Weights of a small GPT-style language model, trained from scratch on English Wikipedia.
Size: 7 heads of 128 (1 for keys and values), vocabulary 32768, 124M parameters.
Training: a variant of SOAP for these matrices, 760M tokens, 2899 steps.
Each number is 200 + 20 x the weight over the matrix's rms, rounded and kept within 0 to 999. Layers, rows and columns count from 0.

# layer 4 MLP up, 2368x896, rms 0.0324, rows 1429-1479, columns 704-767
208,246,194,204,233,199,205,211,183,220,173,212,194,195,201,202,186,182,206,227,202,173,183,207,185,229,199,206,184,204,175,193,184,198,231,196,214,194,252,178,239,214,232,223,234,224,154,172,200,216,173,186,210,182,221,219,208,197,192,209,228,172,183,197
201,212,205,185,178,204,207,203,163,209,195,191,207,175,196,205,227,205,211,212,210,207,191,188,198,176,192,191,168,185,216,207,226,180,177,227,198,230,218,208,203,217,194,214,188,187,205,202,204,187,214,189,175,273,203,191,215,201,193,230,244,190,199,189
179,192,187,158,224,210,207,215,221,191,228,193,195,197,208,194,194,182,193,215,199,228,201,211,206,199,213,200,193,188,179,219,214,222,192,229,200,190,172,212,222,175,203,204,233,195,189,191,185,194,200,191,207,214,189,190,201,216,195,177,229,180,207,228
224,204,201,181,183,240,175,208,212,211,209,204,176,225,193,195,204,144,204,201,185,208,190,192,195,187,223,240,187,207,165,207,214,188,221,210,230,210,194,224,209,218,202,209,214,182,194,203,232,191,207,240,225,165,207,204,208,174,213,199,155,166,205,175
172,231,215,211,207,190,208,213,177,219,179,200,199,169,176,180,207,186,171,180,223,222,171,232,199,198,190,225,184,234,205,165,235,191,215,166,200,216,176,163,196,205,200,202,175,169,203,166,214,180,204,211,182,228,207,190,170,201,170,191,231,226,185,191
195,211,197,225,230,216,246,195,181,200,185,183,224,212,186,178,202,185,217,190,212,172,165,202,165,210,222,173,211,194,228,162,168,211,186,187,205,224,169,182,195,229,204,176,202,217,231,194,203,209,201,227,192,175,189,232,162,199,205,228,225,201,166,202
252,229,202,211,215,207,199,227,183,186,190,197,200,169,213,163,200,236,162,179,168,191,219,182,197,176,214,181,174,198,201,201,189,224,196,229,219,197,185,190,227,170,198,204,213,184,241,162,224,191,214,221,204,235,219,184,182,189,185,206,185,205,208,231
226,226,212,161,179,201,220,164,194,174,171,185,206,208,207,164,201,182,216,205,206,202,192,183,206,187,203,191,221,209,212,222,224,195,197,172,188,197,184,221,198,169,171,215,228,223,198,213,196,193,211,224,206,226,182,238,177,217,213,219,155,173,231,204
196,214,206,216,207,204,200,199,206,199,223,178,201,200,203,204,184,202,201,216,207,189,207,200,195,198,180,212,234,218,209,178,197,217,193,196,210,192,216,211,208,173,195,227,213,202,198,227,194,184,208,204,204,191,220,217,194,216,233,181,204,181,226,146
193,184,208,170,202,210,192,226,200,186,217,229,165,204,188,250,209,222,213,188,161,171,222,187,173,178,194,224,201,224,199,212,171,191,226,177,177,184,192,185,174,188,236,208,217,210,203,242,203,202,179,206,187,191,191,193,215,216,193,198,198,201,208,204
224,207,204,187,188,182,197,199,171,190,192,173,207,204,187,221,211,158,205,168,203,222,200,216,222,172,216,176,204,170,204,218,189,207,197,215,197,201,213,211,209,157,218,192,242,174,171,189,189,189,200,220,196,196,212,172,221,219,175,185,214,233,206,199
240,172,178,207,184,212,181,218,171,193,225,170,206,237,221,210,187,248,204,195,206,194,159,193,208,214,219,220,178,200,203,197,222,199,201,219,168,223,188,182,198,175,214,192,188,173,201,208,224,200,155,211,164,188,202,176,199,188,176,201,168,206,197,202
177,201,199,226,205,248,190,193,206,209,185,234,161,195,184,198,209,194,211,175,224,223,199,170,232,203,200,222,210,223,178,195,178,192,178,137,192,206,223,226,210,184,196,235,206,185,193,193,210,139,222,231,205,197,215,140,210,216,216,217,201,198,203,188
227,209,192,207,208,155,210,224,218,202,249,202,167,226,182,176,193,217,198,179,193,199,151,198,202,226,212,195,198,199,224,215,174,198,166,190,174,195,246,218,217,230,173,218,218,195,223,183,234,222,219,190,209,187,192,204,217,198,213,178,197,187,177,223
181,157,191,208,240,155,179,208,164,224,196,203,210,207,186,185,159,225,219,205,181,163,187,191,197,194,232,240,195,218,201,201,195,172,190,238,194,182,210,195,214,189,235,221,218,209,201,219,193,196,256,199,178,216,227,188,197,244,175,178,179,199,188,199
175,208,219,245,219,160,211,239,213,191,188,182,210,216,203,207,244,197,213,216,224,161,172,186,198,228,201,176,190,235,169,206,222,182,195,204,214,190,194,208,185,206,202,178,202,184,202,245,208,182,199,202,210,206,249,168,197,174,222,192,219,206,177,208
192,171,214,193,193,205,182,196,219,186,173,213,187,162,199,227,193,185,198,227,185,175,176,226,224,224,233,219,194,203,216,177,230,213,241,198,170,211,165,219,183,198,191,204,173,177,199,177,168,187,185,172,189,196,200,198,222,210,195,199,212,199,171,226
221,193,213,200,186,184,161,183,185,207,218,206,194,181,214,214,223,170,216,205,190,186,213,208,179,180,251,210,174,223,231,175,188,177,200,191,217,207,193,175,184,236,216,189,204,210,202,200,191,194,229,192,216,174,189,176,204,198,211,206,186,198,208,182
209,194,203,195,187,213,192,193,231,181,189,186,238,204,173,198,174,197,193,194,223,210,194,160,214,154,194,192,235,228,191,202,212,167,184,170,185,183,216,227,204,224,228,232,226,204,216,205,176,222,178,229,180,196,185,196,233,207,206,180,212,156,217,201
147,201,159,172,241,214,205,183,200,214,180,185,200,170,198,202,178,198,191,200,161,237,204,232,226,234,191,231,198,208,186,219,198,187,244,219,162,196,178,191,207,202,223,174,197,145,192,179,218,236,206,180,190,199,205,185,217,201,202,238,179,171,211,193
219,176,259,169,225,204,172,171,182,213,190,203,200,220,201,238,173,178,213,181,213,196,203,218,166,186,205,155,170,192,195,205,178,178,197,229,199,216,195,202,229,201,190,222,214,199,184,168,208,199,204,189,193,197,168,239,209,211,195,189,208,224,200,216
171,185,213,192,192,193,191,220,193,222,218,185,220,188,213,242,177,192,201,234,186,210,211,199,155,198,213,188,182,192,174,219,213,181,165,227,170,212,232,209,192,202,210,189,192,233,195,182,234,236,184,234,200,186,202,222,224,222,216,198,206,190,203,201
203,186,195,174,205,202,174,207,228,187,196,190,209,216,215,214,207,216,202,179,248,176,182,190,193,191,197,170,219,221,191,204,222,219,216,182,162,198,194,200,201,184,196,168,189,220,218,180,198,198,177,204,197,222,232,207,188,195,194,187,214,175,256,180
189,228,186,168,191,229,192,196,194,270,208,220,188,177,212,183,219,225,172,222,185,166,204,204,205,166,198,222,184,229,207,204,202,188,161,178,199,193,177,178,223,177,250,244,222,188,216,224,217,193,229,202,195,187,197,249,221,184,182,160,208,196,202,212
226,222,193,241,180,229,202,219,201,188,232,195,186,201,190,170,207,192,165,184,213,201,205,206,193,220,203,209,175,223,181,174,202,197,211,187,206,210,231,198,192,168,201,195,203,157,201,219,178,208,206,214,222,197,199,219,219,217,215,183,199,189,201,208
171,174,219,178,209,158,224,229,197,196,222,216,195,191,190,221,215,193,220,210,206,188,172,236,187,205,211,190,185,171,166,189,183,197,194,176,234,216,221,182,203,217,205,197,208,215,218,194,175,167,178,172,192,202,190,173,214,222,183,217,162,194,210,193
185,213,219,224,201,197,179,182,209,199,214,221,195,183,204,204,228,226,183,221,181,192,187,211,171,167,197,189,204,243,217,200,226,222,206,234,175,188,164,201,212,173,177,195,168,253,155,161,209,192,228,197,178,178,180,238,187,174,180,187,208,190,192,211
215,193,233,185,207,220,216,194,184,199,207,196,172,214,164,188,202,213,169,191,174,184,212,230,182,216,209,184,175,192,224,174,181,213,170,205,206,170,199,187,187,257,196,168,180,185,194,217,191,209,182,204,177,201,207,224,181,201,199,218,174,191,195,197
184,191,213,188,167,188,237,180,207,181,215,175,238,207,216,209,217,195,198,175,231,181,189,182,193,235,203,208,184,194,151,190,205,200,240,255,177,196,204,154,165,220,204,170,211,147,221,242,189,198,205,201,233,194,201,200,194,204,208,192,216,226,208,218
155,168,205,208,200,198,228,189,225,193,191,224,218,194,208,210,187,196,185,171,183,208,210,154,245,189,202,196,196,246,217,169,180,195,168,204,185,184,182,209,196,236,157,174,207,225,206,232,191,189,191,203,193,195,191,205,145,175,178,227,213,193,219,197
161,187,198,193,213,182,168,220,194,196,209,180,207,226,200,197,212,226,262,196,214,216,196,221,205,218,192,207,199,215,150,219,214,182,177,198,164,210,194,221,187,217,213,245,180,193,178,205,226,199,229,205,211,223,204,198,173,188,197,188,185,160,217,174
196,196,201,226,198,233,175,168,212,196,214,208,195,175,197,175,188,199,189,216,178,230,151,199,184,188,193,200,182,229,201,183,177,199,207,191,193,189,208,210,202,252,199,223,204,179,198,194,186,186,209,192,196,220,190,218,182,206,184,256,185,201,232,197
169,181,203,220,227,188,205,223,190,228,214,169,193,185,227,206,225,181,195,208,186,212,178,188,202,207,190,178,178,163,205,249,208,207,201,175,174,208,207,235,193,198,220,231,185,206,214,197,194,215,204,217,170,175,195,203,233,175,194,202,200,204,205,192
219,206,227,175,209,224,169,183,235,224,220,207,204,206,227,181,206,170,178,199,223,246,201,200,183,193,208,190,206,225,169,217,208,218,168,200,202,162,220,187,186,182,207,201,231,200,151,201,172,209,197,207,182,202,245,231,189,241,200,181,215,242,177,201
194,222,211,216,170,194,204,207,214,196,209,222,183,206,196,202,193,176,189,212,201,191,188,197,249,200,206,189,195,164,187,202,200,203,200,231,205,191,159,207,226,165,210,170,229,218,207,206,177,219,205,199,200,213,222,180,188,179,180,177,190,206,215,219
220,187,181,181,206,197,209,194,199,210,200,186,185,181,227,185,217,178,181,191,206,219,181,205,205,221,205,218,170,206,227,209,198,223,215,207,205,187,173,203,193,223,195,200,198,188,229,203,213,202,193,226,176,198,198,174,160,220,205,233,204,194,220,198
221,206,215,174,221,174,179,173,217,201,195,198,215,188,178,177,195,218,179,170,228,224,201,199,234,212,230,221,199,197,178,198,183,211,184,174,200,196,214,226,231,221,175,209,193,241,197,228,231,200,225,190,179,197,206,192,178,216,188,222,208,175,195,187
224,221,200,193,128,178,193,192,200,161,224,225,204,217,236,228,243,212,189,222,213,190,216,235,204,190,188,212,198,169,182,180,180,222,219,199,211,201,197,188,178,191,191,236,198,205,224,198,185,229,185,207,222,180,190,209,193,178,169,231,168,212,183,200
216,193,188,217,215,193,173,194,216,193,238,201,182,231,211,202,202,215,181,211,223,198,178,217,201,207,250,226,182,197,216,199,188,197,218,206,197,202,180,229,218,206,220,167,214,190,181,211,169,158,192,197,205,183,151,238,184,208,194,192,199,195,191,216
199,173,188,172,166,194,187,218,170,148,216,173,214,191,212,222,204,226,182,212,252,228,209,219,204,153,224,203,208,219,219,221,200,166,197,211,200,219,181,203,205,231,182,180,192,189,206,223,216,224,197,198,203,193,223,219,216,204,195,173,185,211,155,198
198,208,192,173,189,206,230,181,186,211,194,213,190,187,214,207,201,193,203,207,185,164,163,177,185,199,202,223,205,186,207,206,222,207,206,172,193,202,198,218,203,212,214,199,188,203,208,201,216,227,203,206,191,160,202,210,199,212,195,205,186,225,215,185
170,180,220,194,222,223,139,205,185,203,195,211,216,200,189,197,198,184,204,194,221,185,182,245,194,183,200,222,205,210,222,206,215,180,238,175,191,196,206,234,216,177,228,196,223,219,182,209,186,203,170,177,222,211,181,169,196,164,202,183,180,197,190,178
232,217,190,221,214,234,187,168,224,218,215,197,204,233,198,211,205,204,193,211,217,159,221,257,241,215,235,187,237,179,169,230,198,195,198,196,205,240,179,171,207,228,206,203,169,189,189,177,172,208,202,219,160,201,211,196,208,213,162,198,190,202,224,224
198,208,200,195,214,195,202,223,218,158,243,203,203,171,248,210,210,190,189,193,225,212,215,210,194,180,192,220,222,195,195,194,155,216,177,229,183,188,198,193,195,191,226,149,232,193,208,226,195,221,159,226,197,194,195,205,181,190,189,182,196,200,198,238
253,209,204,181,168,176,156,181,195,222,194,230,197,179,213,185,170,188,232,200,215,205,170,225,208,175,156,188,203,183,218,211,190,178,229,175,207,190,183,163,176,176,178,211,222,194,179,191,228,206,175,218,177,220,197,202,219,165,180,203,211,197,216,176
210,193,193,208,192,229,221,211,210,200,212,166,170,194,209,198,190,209,181,196,189,230,211,209,216,212,239,221,188,226,174,194,221,196,216,213,183,218,189,172,183,178,181,169,206,239,219,198,174,233,206,172,230,207,175,177,153,221,209,231,230,214,193,216
208,202,211,202,215,198,229,199,213,190,153,221,208,194,159,241,210,190,173,225,184,187,178,191,223,220,197,207,199,192,199,215,176,231,209,222,187,192,207,216,185,188,184,181,215,191,189,186,176,195,221,210,213,183,186,218,195,197,231,243,220,154,197,205
179,188,203,168,170,237,201,224,200,188,195,187,234,172,204,211,220,184,201,195,213,178,196,212,224,182,198,188,182,212,210,171,190,189,173,187,200,223,206,241,240,191,209,183,214,203,219,193,197,151,201,194,175,193,205,202,215,221,191,218,178,203,166,196
207,207,172,207,228,194,179,202,190,198,238,212,208,184,191,176,210,227,209,187,209,236,190,182,182,206,188,222,212,213,200,176,233,200,210,228,199,222,178,200,232,214,174,212,187,235,195,207,207,184,216,223,234,223,197,192,224,172,190,145,193,214,224,197
192,193,216,208,198,189,215,224,177,227,198,198,186,208,196,226,209,219,192,219,220,228,180,179,191,175,204,210,244,217,196,180,164,167,205,169,158,171,199,197,203,219,204,197,167,171,257,183,192,186,170,245,225,193,228,205,229,196,207,189,165,169,213,192
181,167,206,195,186,175,176,167,225,199,197,218,199,252,188,185,205,231,172,188,214,207,202,188,224,191,221,240,175,201,188,193,166,203,196,185,177,224,210,183,187,235,217,182,220,155,224,191,222,225,217,204,219,183,201,201,224,191,177,228,175,203,177,191